python train.py --num_hidden_layers=18 --intermediate_size=512 --hidden_act="gelu" --norm_place="pre" --init="normal" --init_std_down=0.0 --beta1=0.95 --weight_decay=0.04 --lr_head=0.00861 --max_seq_len=256 --doc_mask=true
Each number is 128 + 24 x the weight over its row's rms, rounded and kept within 0 to 255. Layers, rows and columns count from 0. The size above them is the row's rms in percent of the matrix's.

# layer 7 MLP up, 512x128, rms 0.303, rows 27-53, columns 0-127
size [ 94 105  94 106 100  95 107 111 100  96 102  92 114 109  99 111  89  94  92 102  91  91  92  88 113 117  95]
[[175  96 148 129 128 135 150 123 117 130 147 100 137 139 107  79 144 137 133 136 149 128 154  96 147  85 160 191 107 118 142 158 129 124  97 119  92 128  99 157 113 139  94 117 111 177 108 132 103 103  89 148 169 124 125 132 118 106 100 143  97 124  86 111 148 105 120 126 150  85 135 131 160  92 127 106 112 123 104 113  84 126 175 108 143 118 107 180 136 127 126 176 135 102 121 188 118 148 134 170 125 132 110 115 140 169 148 170 153 152 115 155 113 149 126 132 127 109 130 116 140 167 139 135 104 133 110 155]
 [114 179 149 136 118 114 176  86 105 132  88 125 132 112 127 102 151 134 128 116 134 142 206 136 140 152 149 121 125 108 117 119 137 114 168 104 152 153 131 173 107 114 164 136 153 159  92 125 134 142 127  82 139 117 100 162  76 129 110 126 152 129 136 135 127 109 108 126  79 177 122 129 112 164 125 163 129 164 107 145 118 158 118 130 136 125 144 150 124 108 129 160 108 125  81 105 119 110 115  95 161 120 139 144 100 129 117 133 119 164 119 150  85 128 135  83 135 117 178  86 126 127 104  87 115  97 128 112]
 [144 157 140 157 134 131  94 139 126 125 125 139 129 138 135 118 150 101 125 102 132 130 158 138 123 120 137 111 137 124 127 104 107 105 111 130 130 156 148 123 141 122  83 110 152 137 163  98 126 110 113 133 151 155 112  98 138 167 142  98 111 125 205 128 133 117 135 132 167 130 106  97 149 101 106 159 158  95 114 108 105 117 157 102 146 130  86 163 172 131  79 161 165 164 132 110 128 136 183 137 116 179 147  85 156 110 117 103 109 137 161 140 134 158 130 168 124 112 155 169 168 139 106 170 154 124 105 171]
 [106 137 118 127 103 103 120 129  76 105 114 127 117 133 115 141 124 107 128  91 104  66 145 135 126 116 147 153 159 109 126 142 122  64  99 141  95 111 151 106 119 131 128 133 167 149 100 158 112 152 156 131 125 158 117 154 112  85 128 124 119 150 104 135 168 142 116 132 116 152 102 135 144  87 137 123 137 142 140 100  99 145 126 176 138  83 118 119 146 169 143 114  98 148 144 147 155 123 152 135 102 150 160 101  85 113 173  99 149 142 129 201 143 118 151 174 137 136 136 138 177  95 134 124 151 123 129 166]
 [148 152 131 132 119 100 163 173 151 109 106 127 120 109 117 168 161 131 116 114 138 133  93 138 156 156 165 106 138 113 148 155  92  93 135 139 139  91 110  91 147  92 106 131 122 105 147 125 104  81 136 121 133 112 122 142 121 169  69 128 137 101 119 125 155  81 122 138 128 101 162 143 129 112 124 143 133 156 138 151  97  98 141  90 127 143  88 122 131 178 101 107  95 127 130 160 170 151  98 116 132 157 140 131 159 111 155 103 123 142 122 139 105 136 127 176 116 183 113 166  97 173  97 125 148 122 128 161]
 [108 161 129 162 136 133 138 109 108 180  92 140 176  96 117  84 153 121 134 110 167 123 100 103 185 136 112 142 137 133 143 142 137 106 143  68 100 130 130 108 120  95 120  97  69 121 134 153 131 131 122 137 107  85 124 138 133 150 127  71 125 108 141 121 156 133 103 115 128 132 130 138 130 146 133 109 173 128 116 145 139 165 109 111 103 164 101 160 137 140 141 169 111 124 116 119 142 146 132 125 155 181 138 123  96 117 176 164 113 169  93 139 133 140 107 121 114 157 156 136 139 118  78 147 167 150 128 111]
 [143 149 140 123 114 154 158 105 134 107 159 142 128 113 152 126 123 154 102  84 154 125 142 153 110  96 153 132 177 127 133 122 113 172 167 132 136 127 117 145 127 116 145 107 115 146 115 142 122 147 131 119 139 157 101 156 122  96  90 128 121 135 168 140 145 124 131 130 111 151 118  98 106 128 155 108 159 145 139 114 130 104 132  98 138 157  99 133  84  52 159  88 125 174 159  87 142 109 182 140 101 176  92 132 119 108 129 122 104 103 103 149  76 123 155  94 142  61 130 146 151 107 140 116 115 138 125 134]
 [119 155 175 118 130 122 128 157 110 100  74 130 132  83 150 144 167 115 151 151 126  86 119 144 112 142 102 123 137 130 121 101 143 117 150 106 137  94 141 147 130 110  89 148 106 122 153 162 106 109 118 104 117 154  95 177 103 103 150 151 141  81 109 181 157 183 123 152 132 136 138 115 164 124 136 145 110 106 115 150 134 151 103 110 130 157 111 170 108 119 127 104 133 136 159 114 142 127 140  89 190 103 112 139 158 126 119 129 145 142 158 107 156 135 134  73 127 137  84 106  98 157 131  89 132 121 153 140]
 [ 98 146 138 101 151 153 108 141 100 127 119 193 124 160 103 124 113 146 117  93 149 167 150 143 100 110 137 122 138 101 121 125 157  82 115 117 160 129 129 141 154 183 119 180 123 143 155 121 144 150 123 159 137 102 117 164 171 124 131  91 154  87 110 159 155 109 112 181 149  79  94 159 131 114  96 112 122  97 115 114 120 126  75 109 158 137 115 125 119 149 135 129 157 129 125 108 119 152 125 154 145 121 110 128  96 139 103 129 167  91 141 102 169 104 158 133 134 100 112 143 153 141  79 130 142 125 117 113]
 [139 145 123 102 117  96 123 170 102 109 135 157 131 130 126 134 144  88 116 126 134 143 137 111 197 149  95  81 166 112 157 125 131 137 100 100 139 137 132 128 108  97 113 168 116 129 156 110 129 142 119 134 131 147  94 154 155 123 128 137 156  88 116 175 143 106 126 140 138 128 122 164 134 108 139 104 137 109 154 127  85  98 122  84 132 144 158 117 164 118 105 162 110 204  98 107 124 169 108 139 122 123 127 115 176 107 139 175 123 114 134 124 100  87 143 148 123 170 128 117 103 100  84 143 166 155 119 129]
 [132 113  75  77 116 121 120 160 111  88  81 131 124 142 143 121 174 131  50 159 120 130 134 146 122 123 143 118 155 106 128 141  95 138 120 173 142  93 122 152  89 124 135 131 133 136 100 128 107 123 114 102  94  85 130 121 135 173 131 156 108  83 143 154 146 124 131 149 104 120 128 101 145 103 135 150 125 193  88 146 133 134 161 116 105 141 117 141 120 149 120 144 108 121 104 131 149 139  98 124 150  84 146 114 128 114 130 145  96 155 125 141 122 104 108 121 143 166 120 140 135 169 109 102 143 130 158 197]
 [ 86 101 164 154  62 145 123  88  73 147 138 103  96 154  79 100 128 110 135 140 143 120 143  75  85 104 121 101 154 163 122 151 131 119 150 141 124 142 135 143 164 101 151 148 122 176 179 108 116 119 118 127 102 182 156 109 110 147 139 135 163 118 131 180 157 109 101 120 130 131 143 128 136 147 165 152 101 114 107 117 114 133 144 117 114 135 122 103 122 139 133 116 119 179 110 163 106 121 123 120 121 128 155 135 141 114 115  93 134 114 172 146 139 149 116 151 137  68 131 142 106 121 129 124 137 142 155 151]
 [119  98  86 125 115 126 123 101 108 110 111 121 156 127 175 107 110  99 100 139 161 122 134 128 170  90 116 121  71 124 119 159 109 104  65 118 119 130 140 103 138 158 152 131 124 159 109 113 129 143 103 139 117 107 155 156 128 117 146 127 120 106 124 150 165 123 123 114 142  99  82 158  97 143 167  93 166 168 122 155 111 140 143 115 128 134  88 166 154 120 134 138 105 123 132 125 114 112 129 120 148 167 131 110 124 162 132 147 188 134  80 146 126 134  67 131 134 146 150 144 127  89  84 140 145 134  78 110]
 [144 132 151 125 136 135 159 139 113 148 134 132 125 136 153 139 172  97 146 128 175 177 150 126 156 136 100  85 144  90 115 140 112 118 117 103 120 134  98 117 136 117 132 143 111 138 148 130 116 119 126 132 149 106 122 110 121  87  89 127 100 160 153 138  45 120 133 154 116 108 118 150 156 178 138 144 151 161 112 169 117 103  95 105 140 131 123 109  77 126 141 138 151 158 144 122 142 136 119 119  85 122 119 118 134  95 192 160 147 132 158 151 176 125 115 114 101 118 108 131 194 113  88 145 128 106 155 127]
 [128 130 103  87 125 137 140  72 160 148 127 114 155 149  93 122 113 133 137 147 150 161 158 134  99 111 169 135 145 169 142 187 158 133 123 138 128 142 160 159 116 159 137 111 133 142 116 129 111  99 115 130 141 142 131  56  89 149 151 141 112 108 172 144 162 114 132 142 127 125 124 101 126  70 120 134 123 135  90 105 141 116  90 174 158 133 109 122 137 109 126 137 142 114 117  98 133  91  99  87 148 114  84 125 120 188 136 114 109  93 122 125 102 147 150 134 114 131 156 135 137 155 121 163  90 147 118  91]
 [106 133 138 153 129 130  95 135 120 147 125 179 122 149 116 124 106 123 144  82 155 147 106 118 140 126 147 114 129 115  99 140 106 149 138 117 118 160 150 130 150  77  96 119 135 155 121 103 129 153  89 131 129 125 188 141 149 164 108 131  63 117 146 141 103 143 165 116 118 106  65 175  88 161 122 136 132 129 132 104 118 153 107 170 134 123  62 115 122  97 125 146 107 140 127  80 114 163 133 121 120 129 141 147 144 136 157 116 152  57 139 175 131  95 124 141 139 155 120 150 136 118 107 146 145 114 132 114]
 [118  84 124 169 162 135 116 106 180  90 133 142 122 105 149 114 140 118 134 117 124  83 183 152 112 145 149  95 150 139 124 142 122 127 125 108 131 118 114 141  95 113 166 110  97 181  92 132 110 143 146 130  86 126 141  96 104 110  87  79  72 138 173 160 155 108  77 154 151 166 109 179 138 141 151 137 147 140 154 158 126 146 130 156 118 141 115 138 142 142  97 121 124 116 137 125 159 151 124 144 143 121 128 126 144 143 115 104 108 121 122 103 152 133 132  84 142 117 109 127 104 148  84 116 123  78 152 134]
 [146 134 102 155 133 130 109 100 178 140 140 105 162 140 189 166 149 137 122 153 159  91 152 149 137  82 129  78 156 141 113 131 201 100 135 105 120 153 127 138 149 158 156 128 122 135 137 141  50 122 131  97 155 187 100 140 115 122 112 138 140  85 121 157 141 105 123 139 134 107 123 168 151 138 117 113  77 123 124 134 128 127 152 136 128 132 179 100 123 115 119 141 130 132 116 133 154 114  89 117 120 126 116 131 118 154 127  83 134  98 115 122 135 100 115 135  99 137 101 104 173 161 139 141 130 127 111 137]
 [162 176 140 114 129 172 135 151 138 111 139 148  88  94  97 186 116 145  82 130 141 120 123 146 143 103 155 168 120 128 166 168 160 109 125  87 155 130 100 138 113 111 158 173 134 150  88 106 130 132 149 126 125 144  80 171 124 157 130 129  90 130 107 119 123 129 139  89 130 138 136 123 165 160 136 133 140  95 137 113 102 101 111 147 108 171 110 104 142 120 138  96  98 158  95 103 152 176 148 155 139 127 141 124 132 124 161 138 109 122 123 134 176 149 124 125 143 125 115  99 101  86 114 138 135 147  80 117]
 [106 130 119  94 125 175 143 145 182 128 127 122 140 123 140 105 118 117 157 128 153 134 112 104 133 110 140  68 114 121 117 123 125 140 136 154 119 113 149 137 161  92 147  95 126 121  85  60 112 108 108 137 121  99 173 112 155 109 170 126 154 125 124  75 118 122 151 116 169  91  94 106 140 107 130 147 175 143 134 165 128 157 138 130 137 115  78  96 140 169 133 153 169 130 110 115 112 119 114 100 145 125 115 139 108  97 180 150 116 124 119 167 176 144 119  96 118 125 108 121 143 115 113 147 108 149  85 124]
 [119 152 118  67  98 139 165 114 135 130 131 133 125  86 121 136 126 177 151 111 143 142 140 138 133 128 158  96 142  98 152 146 124 114 161 116  98 116 133 125 145 141 113 101 137 133 153 108 151 109 106  90 161 108 173 118  93 128 115 126  98 127 190 108  68 119 136 102  90 116 155  81 121 101 139 142 149 142 128 179 178 128 115 125 127  94 115  88 121 170 141 171 152 129 149 132 133 143 120 136 114 165 145 183 127 104 137 143 110 124 129 106 151 146 114  96 105 172 105 118 150 162 146 109 125 112 140 139]
 [120 140 115 172  97 105 111 108  86  83 113 121 147 134 117 116  98 107 120 145 129 120 108  70 180 162 117 121 141 122 103 108 142  79 124  93 125 148 161 121 133  82 176 119 122 159 143 145 110 136 119 173 156 132 149 174 150 136 111 133 174 109 159 132 162 150 154 167 141 134 130 151 135 140 160 185 117 123 162 176 116 121 126 100 126 113 146 146 128 118 107 149 115 137 169  91 114 112 152 151 146 136 142 115 122  95 127 110 150 156  88 101 148 111 155 108  96 115 119 121 125 167 109 128 104 147 135 141]
 [142  79 111  83 160 122 142 117 146 102 125 166 153 140 115 164 150 104 100 119 105 136 153 134 165 155 150 134 147 127 146 113 131 135 133 131  95 116 101 156 127 103 152 137  99 145 127 162 110 156 135  98 120 133 126 157  85  89 159 170 124 111 165 165 121 169 104 133 150  81 135 132 143 138 130 148 104 153  89 152 106 113 124 107 138 114 121 118 151 135 137 127 116 149 113 109 186 104  94 146 151 129 155 128 143  78 141 135  74 116 107 128 106 114 147 126 122 134  93 114 156 157 140 100 149  49 135 127]
 [116 103 120 141 104 163  91  93 102 135  95 128 100 102 160 153  91 158 138 137 108 157 134  85 141  97 147 147  97 130 108 127 137 105 108  70  90 145 116 121  86 150 141  89  90 159 142 118 129 114 141 124 136 124 163 147 159 101 128 142 100 134 113  78 139 118 145 129 163 117 127 110 125 139 137 145 119 126 139 138 152 133 104 123 138 125 149 149  98 169 131 165  90 152 126 137 141 186  97 164 128 171 142 122 144  90 137 160  83  94 121 118 138 118 110  80 120 143 116 174 134 143 103 103  96 160 121 137]
 [124  97  85 129 100 126 161 170 141 104 121 147 137 127 145 126 124 115 126  94 137 114 133 168 126  94 162 166 145 181 143  94 106 153 151 114 135 156 162 129 126 118 166 159  62 131 109 123  96 123 119 145  68 134 136 129 106 138 101 155 110 121 165  96 126 198 151 107 112 147 133 118 100 132 133  92 173 132  85 153 146 139 129 133 125 140  95 138 152  90  76 151 135 132 127 146 129 105 113 107 124 143 113  96 102 109  76 120  98  93 110 154 120 108 137 137 125 146 141 136 137 141 126 107 143 159 113 131]
 [162 123 130 119 128 147 178  98 103  92 143 165 135 132 163 134 137 148 171 148 137 130 171  95 126  87 112 110 146  83  88 129  89 121 129 127 131 159 139 115 154 117 154 128  91 144 176 133 127 145 125 131 120 130 101 153  96 167  96 117 137 110 161 160 134 149  88 141 122 155  84 121 128 104 150 114  93 123 123 152 124 173  99  73 122 113 108 137 100 109 153 141 162 153 134 127  91 154 149 138 117  91  97 151  80 137 171 158 104 121 104 106 114 139 144 132 104 137 114 122 161 162 145 126 135 117 114 102]
 [ 88 166 114  98 191 152 112 116 112 132 109 161 120 102  83 121 139 110 116 153  90  75 126 141 129 127 145 127 137 139 152 110 167 135  97  77 161 164 132 112 133 141 103 149 128 133 151  92 109 143 120  84 146 142 111 153 136 147 154 154 126 105 172 130  89 150 137 142  92 120 166 126  69 101 148 117 120 111 114 140 149 115 162 101 123 136 166 127 120 121 150 128 140 150 120 123 145 121 165 112 163  90 132 135 113 108 123 138 123 129 143 110 114 151 112 124 126 162  89 114 119 161 149  86 118 196 126 119]]
# layer 7 MLP down (transposed), 512x128, rms 0.299, rows 27-53, columns 0-127
size [ 97 102  97 104  92  95 104 112  95  89  99  91 118 105  93  98  97  98  93 110  90  94  96  89 115 106 104]
[[103 153 139  98 132 153 140 103 144  81 118 140 155 140 154 141 102 120 128 130 111 161 161 141 151 152 102 137 174  98 149 149  97  92 142  89 145 138 142 154 136 134 120  99 111 118 165 169 132 127 117 165  95 136 116  69 151 144  95 140 159 137 110 142  97 149 130  82 115 120 119 116 146 121 149 145 143 133 143 163 151 120 149 127 143 102 112 143  96  96 140  85 116 123 114 129  94 162 118 125 107 131 139 153 117 120 141 133 157 139 136 172  92 127 120 150 195  89 153 128 107 140 182 134 159 105 180 122]
 [124 166 116 137 108  97 130 131 122 126 131 126 105 139 108 138  92 153  77 103 150 155  79 116 152 140 136  74 127 175 107 148 124 125 175 113 112 158 122 154 130 137 153 136 101 125 185 150  94 112 140 169  81 112 171 123 134 156 110 122 170 114  97 135 138  99 121 113 143 123 106 149 125 136  99 143  85 118 141 162 139 133 135 146 120 125 177 157 148 171 171 122 125 121 154 140 108 125  98  90 118 118 138 114 135 122 119 134 154 175 123 151 103  92 135  79 155 129 126 133 103 126 101 117 129 114 170  92]
 [102 130 145 141 158 126 101  99 142 139  68 120 127 101  84 132  98 152 131 115  95 146 139 135 126 145 187 119 100 113 120  90 138 127 148 120 160 111 124 127 122 152 102 128 130 174 120 134 119 112 119 139 109 115 137 159 131 128 125  84 121 137 188 121 135 116 127 109 134 113 141  83 112 148 130 112 130  81 102 146 124 107 144  90 144 158 121 102 153 117 113 162 145 155 104 152 128 114 104 157 113 167 139  81 121 125 115 118 132 160 179 172 213 117  96 127 113 104 100 146 118 163 130 135 118 154 100 146]
 [130 130 189 128  86 169 120  92 135 136 118 145 125 115 107 117 136  95 134 138 115 135  97 198 131 107 111 124 144 128 112 136 172 116 170 155 153 116 142  97 135 132 132 138 100 161 120 117 136  92 125 144 120 142 173  97 114  99 122 154 111 120 126 106 140 188 130 137 194 120 108 104 155 156 117 112 141  98 116 172 150 130 120 145 116  95 140 161 122 149 127 147 129 137 139 104 133  99 121  90 181  86 115 128 124 160 126 107 111 126 126 115 151 159 151  97 118 124 182  79 124  96 139 121 118 103 142 137]
 [122 146  97 160 134 145 136 159 143 135 153 131 115 178 144 133  95 152 166 123 127 102 147 107  98 108 119 117 126  92 139 159 126 185 171 106 138 150 122  87  75 165 117 115 130 100 130 131 163  97 139 129 107 100 152 122 143 143 138 144 132  87 138 160 154 142 120 118 100  66 131 118  73 195 103 152 144 142 117 118 136 115 127 114 100 122 123 165 125 129 105 119 125 127 137 117 100 118 127 141 139 140 131 104 138 143 112  73 125 123  96 130  86  76 131  99 134 113  97 133 133 117 169  91 141 126 155 155]
 [141 128 139 160 151 128 162 136 153 126 113  78 165 124 131 176 122 105 109 105 159 156 131 111 157 137 154 134 110 137 183 109 155 110 147 139  82 111 141  97 135 104 117 119 135 120 144 140 103 140 115 147 125 133 112 117 110 136 111 107  84 122 104 150 127 121  87 121 145 152 118 107 145 116 138  80  81 119 136 150 159 110 143 138 140 171 148 139 112 168 134  51 114 122 111 125 161  86 162 183 119 145 141 160 130 160 111 125 123 133 108 146 122 139 155  92 115 100 177 136 130 111  69 138 139 127 152 137]
 [137 133 107 181 133 155 114 103 121 130 172 146  96 140 133 105 110 148 105 115 109  89  72 132 121 136 149 131 130 154 143 168 118 115 129 156 139 123 134 164 120 112 174 128 111 123 130 105 126 157 150 137  95 143 119 141 103 143 164 116 117 166 153 141 121 105  87 146 132 106 136 133 156 130 136 133 146 156  92 103 124 115  74  91 116 166 142 136 104  96 121 100 109 157 124 112  92 145 104 116 169 110 135 178 159  92 121 116 120 170 173 134 101 148  98  95 166 104 164  95 150 133 153 104 102 147 105 147]
 [140 114 155 125  63  82 145 160 143 153 122 155 151 151 121 110 123 114 150 197 146 143 120 150 103 101 111 123 155 107  96 137  85 132 120 100 141 131 119  88 131 111 138 110 159 108 153 121 172 115 130  81 105 121 106 109 104 166 115 155 160 109 136 147 112 122 118 145 113 123 157 130 129 129 144 147 124 148 131 111 120 118 109 118 133 121 114 184  99 141 177 146 116 102 172 102 114 108  96 143 110 147 152 125 157 170 165 125 156 100 142 135 148 184 124 163 102 132 123 164 100 155 123 145 119  99 100 115]
 [119 121 134 115  86 105 168 127 125 119 147 151 119  92 128 136 173 103 104 133 146 117 127 146 147 168 106 124 110 179 153 141 153 176 131 152  89 115 149 106 126 121 110 125  98 176 102 118 156 117  91 126 119 163 144 115 124 118 131 179 126 187 137 127 119 118 164 103 116 124 179 101 157 130 128 137 158 131 187 102 142 121 142 124  81 152 137 113 102 103 145  88  95 131 126 126 138 124 124 117 104 129 126 132  97 152 134  79 111 158 141 142 156 151 148 105 131 151 162  95 153 125 150 113  72 150 144 131]
 [138 139 127 152 101 149 128 135 153 121 148  88 146 164 159 110 114 154 180 112 128 115 121 148 135 149 138 103 135 120  91 140 146 121 132 130 108  96 136 130 140 121 158  83 151 131  84 129 159  59 157 114 150 112 111 136 138 139 108 136 111 177 102  88 124 161 104 114 140 114 156  97 126 135 144 135  84 163 127 156 165 154 149 150 131 169 165 111 119 169 106 107 105 121 124 147 126 109 154 128  97 136  93 145 104  85 130  67 113 111 125  81 118 137 143 147 136  95 142 121 159 148  71 112 131 127 143 134]
 [135 134 126 149 157 131 112 123 100  89  98 152 143 118 151 108 118 132 126 114 137 162 146 111 173 139 114 133 112 106 143 121 126 147  68 139 152 125 136 114  97 110 101 121 125 146 143 144 196 122 130 130  99 178 112 152 118 107  87 122 129 144 150  70 140 156 149 129 121 109 175 104 119 155 108 141 143 125 114 138 100  96 141 104 118 125 112 122 130 110 145 113 117 124 146 159 143 112  78  87 124  90  92 105 147 123 126 148 140 167 144 125 127 107 136 104 135  66 152 182 156 104 169 116 118 159 183 148]
 [139  83 117 135 107 114 136 176 112 107 148 154 159 145 168 133 108 100 126 133 120  96  81 151 144 132 105 139 154 144  80  95 148 102  84 158 136  84 107 116 136  93  99 104 127 138 157 105 164 133 116 127 173 139 152 137 136 143 145 145 159 129 117 160 124 128 141 119 126 139 111  80 100 111 126  97  92 144 108 142  94 151 120 136 116 154 136  93  99 163 152  82 186  74 160 136 131 126 154 129 111 154 180 105 158 138 120 110 116 116 119 127 156 145 105 122 144 122 138 149 107 159 127 116 121 103  97 126]
 [101 152  86 134 150  73 133  86 133 115 124 129 111 155 108 136 147  69 131 163 129 150 146 115 134 119 138 153 106 147  80 142 139 155 121 149 150 132 113  98 139 122 109 155 116 116 150  88 145 134 114 130 137 135 147 118 130 106 100 146 120 130 160 155 122 148 128 159 112 179 192  96 130  83 121 128  87  94 127 103 107 134  86 164 134 151 100 130  76  50  83 119 129 149 138 126 139 133 134 113 146 133 148  86 150 148 159 145  99 104 152 141 136 110 132 134 141 127 133 147 139 140 113 122 138 126 169 103]
 [133 175 130  88  86 109 190 141 154 118 140 130 129 125 106  84  69 149 118 156  93 115 153  86 133 152 117 137 145 137 124 130 125 150 140 137 113 107 140 121 137 101 135 125 134 121 130 135 154 135 130 176 142 137 126 127 114 142  95 163 127 146 103 147 118 166 116 100 167 127 145  97 107 124 168 119 168 156 162 168 113 155 167 143 123 174 153 130 102 157 107 147 166 100 143 136 132  84 133 133 114 133 123  93 134 105 107 150 143 118 168 136 131 104 120 153 103 140 177 113 160 119  98 121 110 188 109 129]
 [126  90 141 152 123 149 184 104 117 116 137 121 129 125 136 123 152 133 125  80 177  73 127 124 149  98  48  90 119 176 125 120 178 137 131 118 143 134 154 113 138 115  95 142 138 125 131  85 112 148  97 151 141 106 122 138 164 112 175 116 127 164 114 130 130 120  91 113 140  98 147 157 136 157 116 132  91 117 148 134 147 130 133 125 121 194 151 152 138 149 142 115 135 123 135 153 139  99 110  94  96 132 110 174 122  86 152 151 149 140 143 169 127 117 124 145 118 106 131 103 128 148  99 111 162 149 102 127]
 [120 145 127 117 130  78  89 142 125 155 146  63 134 139 169 115 151 161 111 110  93 122 146 146 117  92 113 132  57 138  86 176 152 178 113 124 132 128 112 140 143  95 135 127 169 116 133 109 159 142  98 156 159 180 124 134 151 110 113  97 146 152 148 140 108 129 155 117 134 110 139 160 114 138 133 155 132 121 161 127 163 131 101 114  97 123 129 111 135 145 144 137 163 111 142 139 150  84 121 101 144 131 114 144 115 103 109 110  65 126 134 139 129  96 125 201 125 109 122 118 107 111 161 134 122 128 124 128]
 [124 112  95 148 119 131 116 128 125 136 106 115 172 139 114  98 150 154 152 148 132 152 102  59  94 154 163 158 114 152 158 106  99  99 156 154 151 151  97 116 110 134 112 158 130 125 114 153  97 133 160 151 144 151 103 162 141 141 148 133  98 166 119 119 167 166  81 100 104 120 115 126 129 127  82 158  55 160 120 127 147 130 142 113 128 117 146 163  90 155 138 114 114  91 139 102 114 111 158 149 132 112 111  94 148 124  69 140 136 129 149 149 132 124 112 143 137 128 118 160 123  87 126 125 164 127 103 110]
 [162 120 109 154 115 124 108 106 127 141 121 122 157 112 170 152 146 132 129 110 124 160 114 119 121 140 100 114 115 128 124 166 140 158 129 156 112 181  64 140 108 147  98 105 169 142 108 132 125 145  82 131 134 191 107 139 137 129 140 152 170 142 120 148  93 119  99 133  96 120 110 142 104 149 111  77 130 122 167  98 129 141 162 121 132 191 126 144 138 129 123 114 153 126 113 103 118 120 128 148  98 159 110 145 132 176 154  89 158 118 150  97 151 110 112 154 151 115 119 103 115 119 113 200 112 162 147 136]
 [150 130 106 169 109 111 107 125 115 121 130  85 164 146 130 113 125 140 167 132 137 167 129 105 101 166  89  80 114 147 170 107 101 126 143 106 138 138 167 143 105 114 117 109 139 107 188 151 181 115 122 147 132 126 140 104 144 160 137 132 140 166 180 149 116 132 161 114 101 143 130 120 145  74 159 142 136 100 142 146 154 144 141 106 142 127 133 148 164 142 134  94 121 123  92 122  78 128 106 110 100 104 137 171 159 153  88 125 161 122 130 143 154 117 109 127  96 144 139 167 102 127 102  99 150 116 167 126]
 [146 116 132 166 106 117 121 138 113  87 173 123 153 126 123 125 147 179 112 133 143 152 137 126 144 123 100 156 142 127 123 137 159  76 136 134 159 136 164 115 104 103 115  87 106 132 159 119 106 154 134 158  96 203 135 137  93 122 101 123 108 126 136 102 149 162 159 147 137 150 124  94 132 176 159 143 138 112 164 127 170 136  98 107 119 135 118 107 157  96 138 147 132 116  89 120 119 120 128 143  50 140 115 129 121 121  83 102 138 134 144 127 130  92  97 156 143 120 159 161 112 148 139 160 167 140 117 153]
 [171 100 119 137 106 132 146 153 127 128 151 120 110 131 152 128 153 147  65 148 129 124 100 151 174 137  93 111 154 117 140 125 117 175 137 139 125 120 153 141 165 138 140 127 134 140  90 120 128 155 118 143  84 149 129 127 123 161 127 125 136 132  80 132 174 126 107 135 104 130 113 111 117 141 122 156 103  71 154 161 137 141 128 119 170  38 126 152 105 133 136 124 116 157 155 107 156  93 110 139 119 126 119 121 132 142  75 165 115 149 130 121 158 144 164  91 160 161 138  81 105  94 106 136 119 118 150 122]
 [174 116 131 113 117 149 153 134 185 127 135 120 181 134 107 168 128 119 123  99 143 135  97 149 109 121 142 107 171 146 146 106 209 128 127 135 100 147 136  92 135 123  95 149 144 134 140 121 109 153 133 138 120 157 125 137 140 143 106 140 136 108  79 124 141 139 126 162 112 134 182  89 157  80 108 115  79 123 150 154  84 110 146 168  94 163 103 133 162 151 122 136 108 136 103 118 145  98 114 126 143 114 164 130  90 133 112 128 105 155 136 101 101 116 115 150 137 107 168 127 155 117  89 152 104 120 129 134]
 [137 157 130 177 150 125 160 109 140 163 134 102 118 125 129  48 107 104 129 146 143 135  87 129 147 138 119 157 133 130 122  74 132 111 119 142 131 122 102  95 144 138 129 133 110 103 127  85 187 107 163 176 135 114 117 112 134 121 129 110 125 130 106 156  81 126 140 156 139 133 103 143 146 154 146 121 119  90 153 146 137 105 155 171 130 158 135 138 154 110 148 127 154 125 137 107 117 124 159 153  94  76  92 128  93 139 128 140 104 125 125 107  91 156 157 157 133 138 160 145 148 135  59 132 153 136 150 159]
 [127 146 121 103 121 110 134 121 123 161 150 165 148 145 154 126 181 109 117 121 138 116 162 129 155 152 109  66 127 116 132 175 167 108 123 104 112 135 164 131 152 138  89 148 102 119 161 145 137 137 125 138 105 149 160 151 160 170 125 135 116 119  98 127 130 152 133 129  97 122 100 111 157  93 102 101 147 139 152 125 137 150  86 114 143 122 176 119 142 127 138 125  96 161 102 123 101  70 115 100 112 124  62 161 132 141 142  96 126 104 158  93 162 108 145 127 132 122 150 114 144  85  94 132 134  83 164 136]
 [128 150 118  78 116 141 164 106 134 141 135 171  92 122 123 130 101  86 130 145 139  92 135 123 131 165 130 105 128 159 124 136 142 129 124 164 167 144 130 140  88 153 133 180 143 133 152  84 141 133 110 171 126  88 141 103  97 140 134 143 161 154 197 110 131 155  87 156  97  96 144 119 140 165 136 135 146 113 150 162 112 115 140 126 149 118 149 137 187 111 130 108 155 134  89 127  99 122 159 128 141 101 145 156 103 146 124 128 130  96 155 132 139 150 118 103 110 152 132  94 126 137 185 144  96 139  88 134]
 [137 155 103 130 113 125 154  99 128 115 134 109  80 141 125  89 125 124 146 133 138 113 139 122 115 127  95 131 127 100 130 122 140 111 113 122 141 117 104 133 161 161 175  95 131 138 162 100 158  88 130  85 151 185 104 130  94 153 123 120  79 107  80 132 133 130 156 123 128 143 145 136 133  99 168 115  83 134 129 120 155 174 169 161 148  78 120 145 146 148 103 130 119 157 139 129 153 116 182 165 116 171 139 124 118 136 130 157 113  94 131 185 114 107  88 120 128 131 123 146 162  85  97 148 114 138 150 121]
 [127 132 125 128 179 129 142 166 132 135 145 125 115 122 125 111 118 119 113 149 124 145 151 112 107 119 112 125 108 140 157 145  92 132  79 111 144 124 174 140 137 163 172 133 117 111 128 130 140 106 151 145  98 114  64  87  88 135 135  95 131 152 143 170 143  89 149 176  84  99 165 108 115  91 169 155 108 102 151 161 159  89 136 145 121 102 144 134 124  90 162  89 114 144 108 114 112 125 129  83 124 126 143 163 130 122 125 136 160 164 108 106 126 170 101 100 139  93 109 146 135 126 140 139 173 140 105 145]]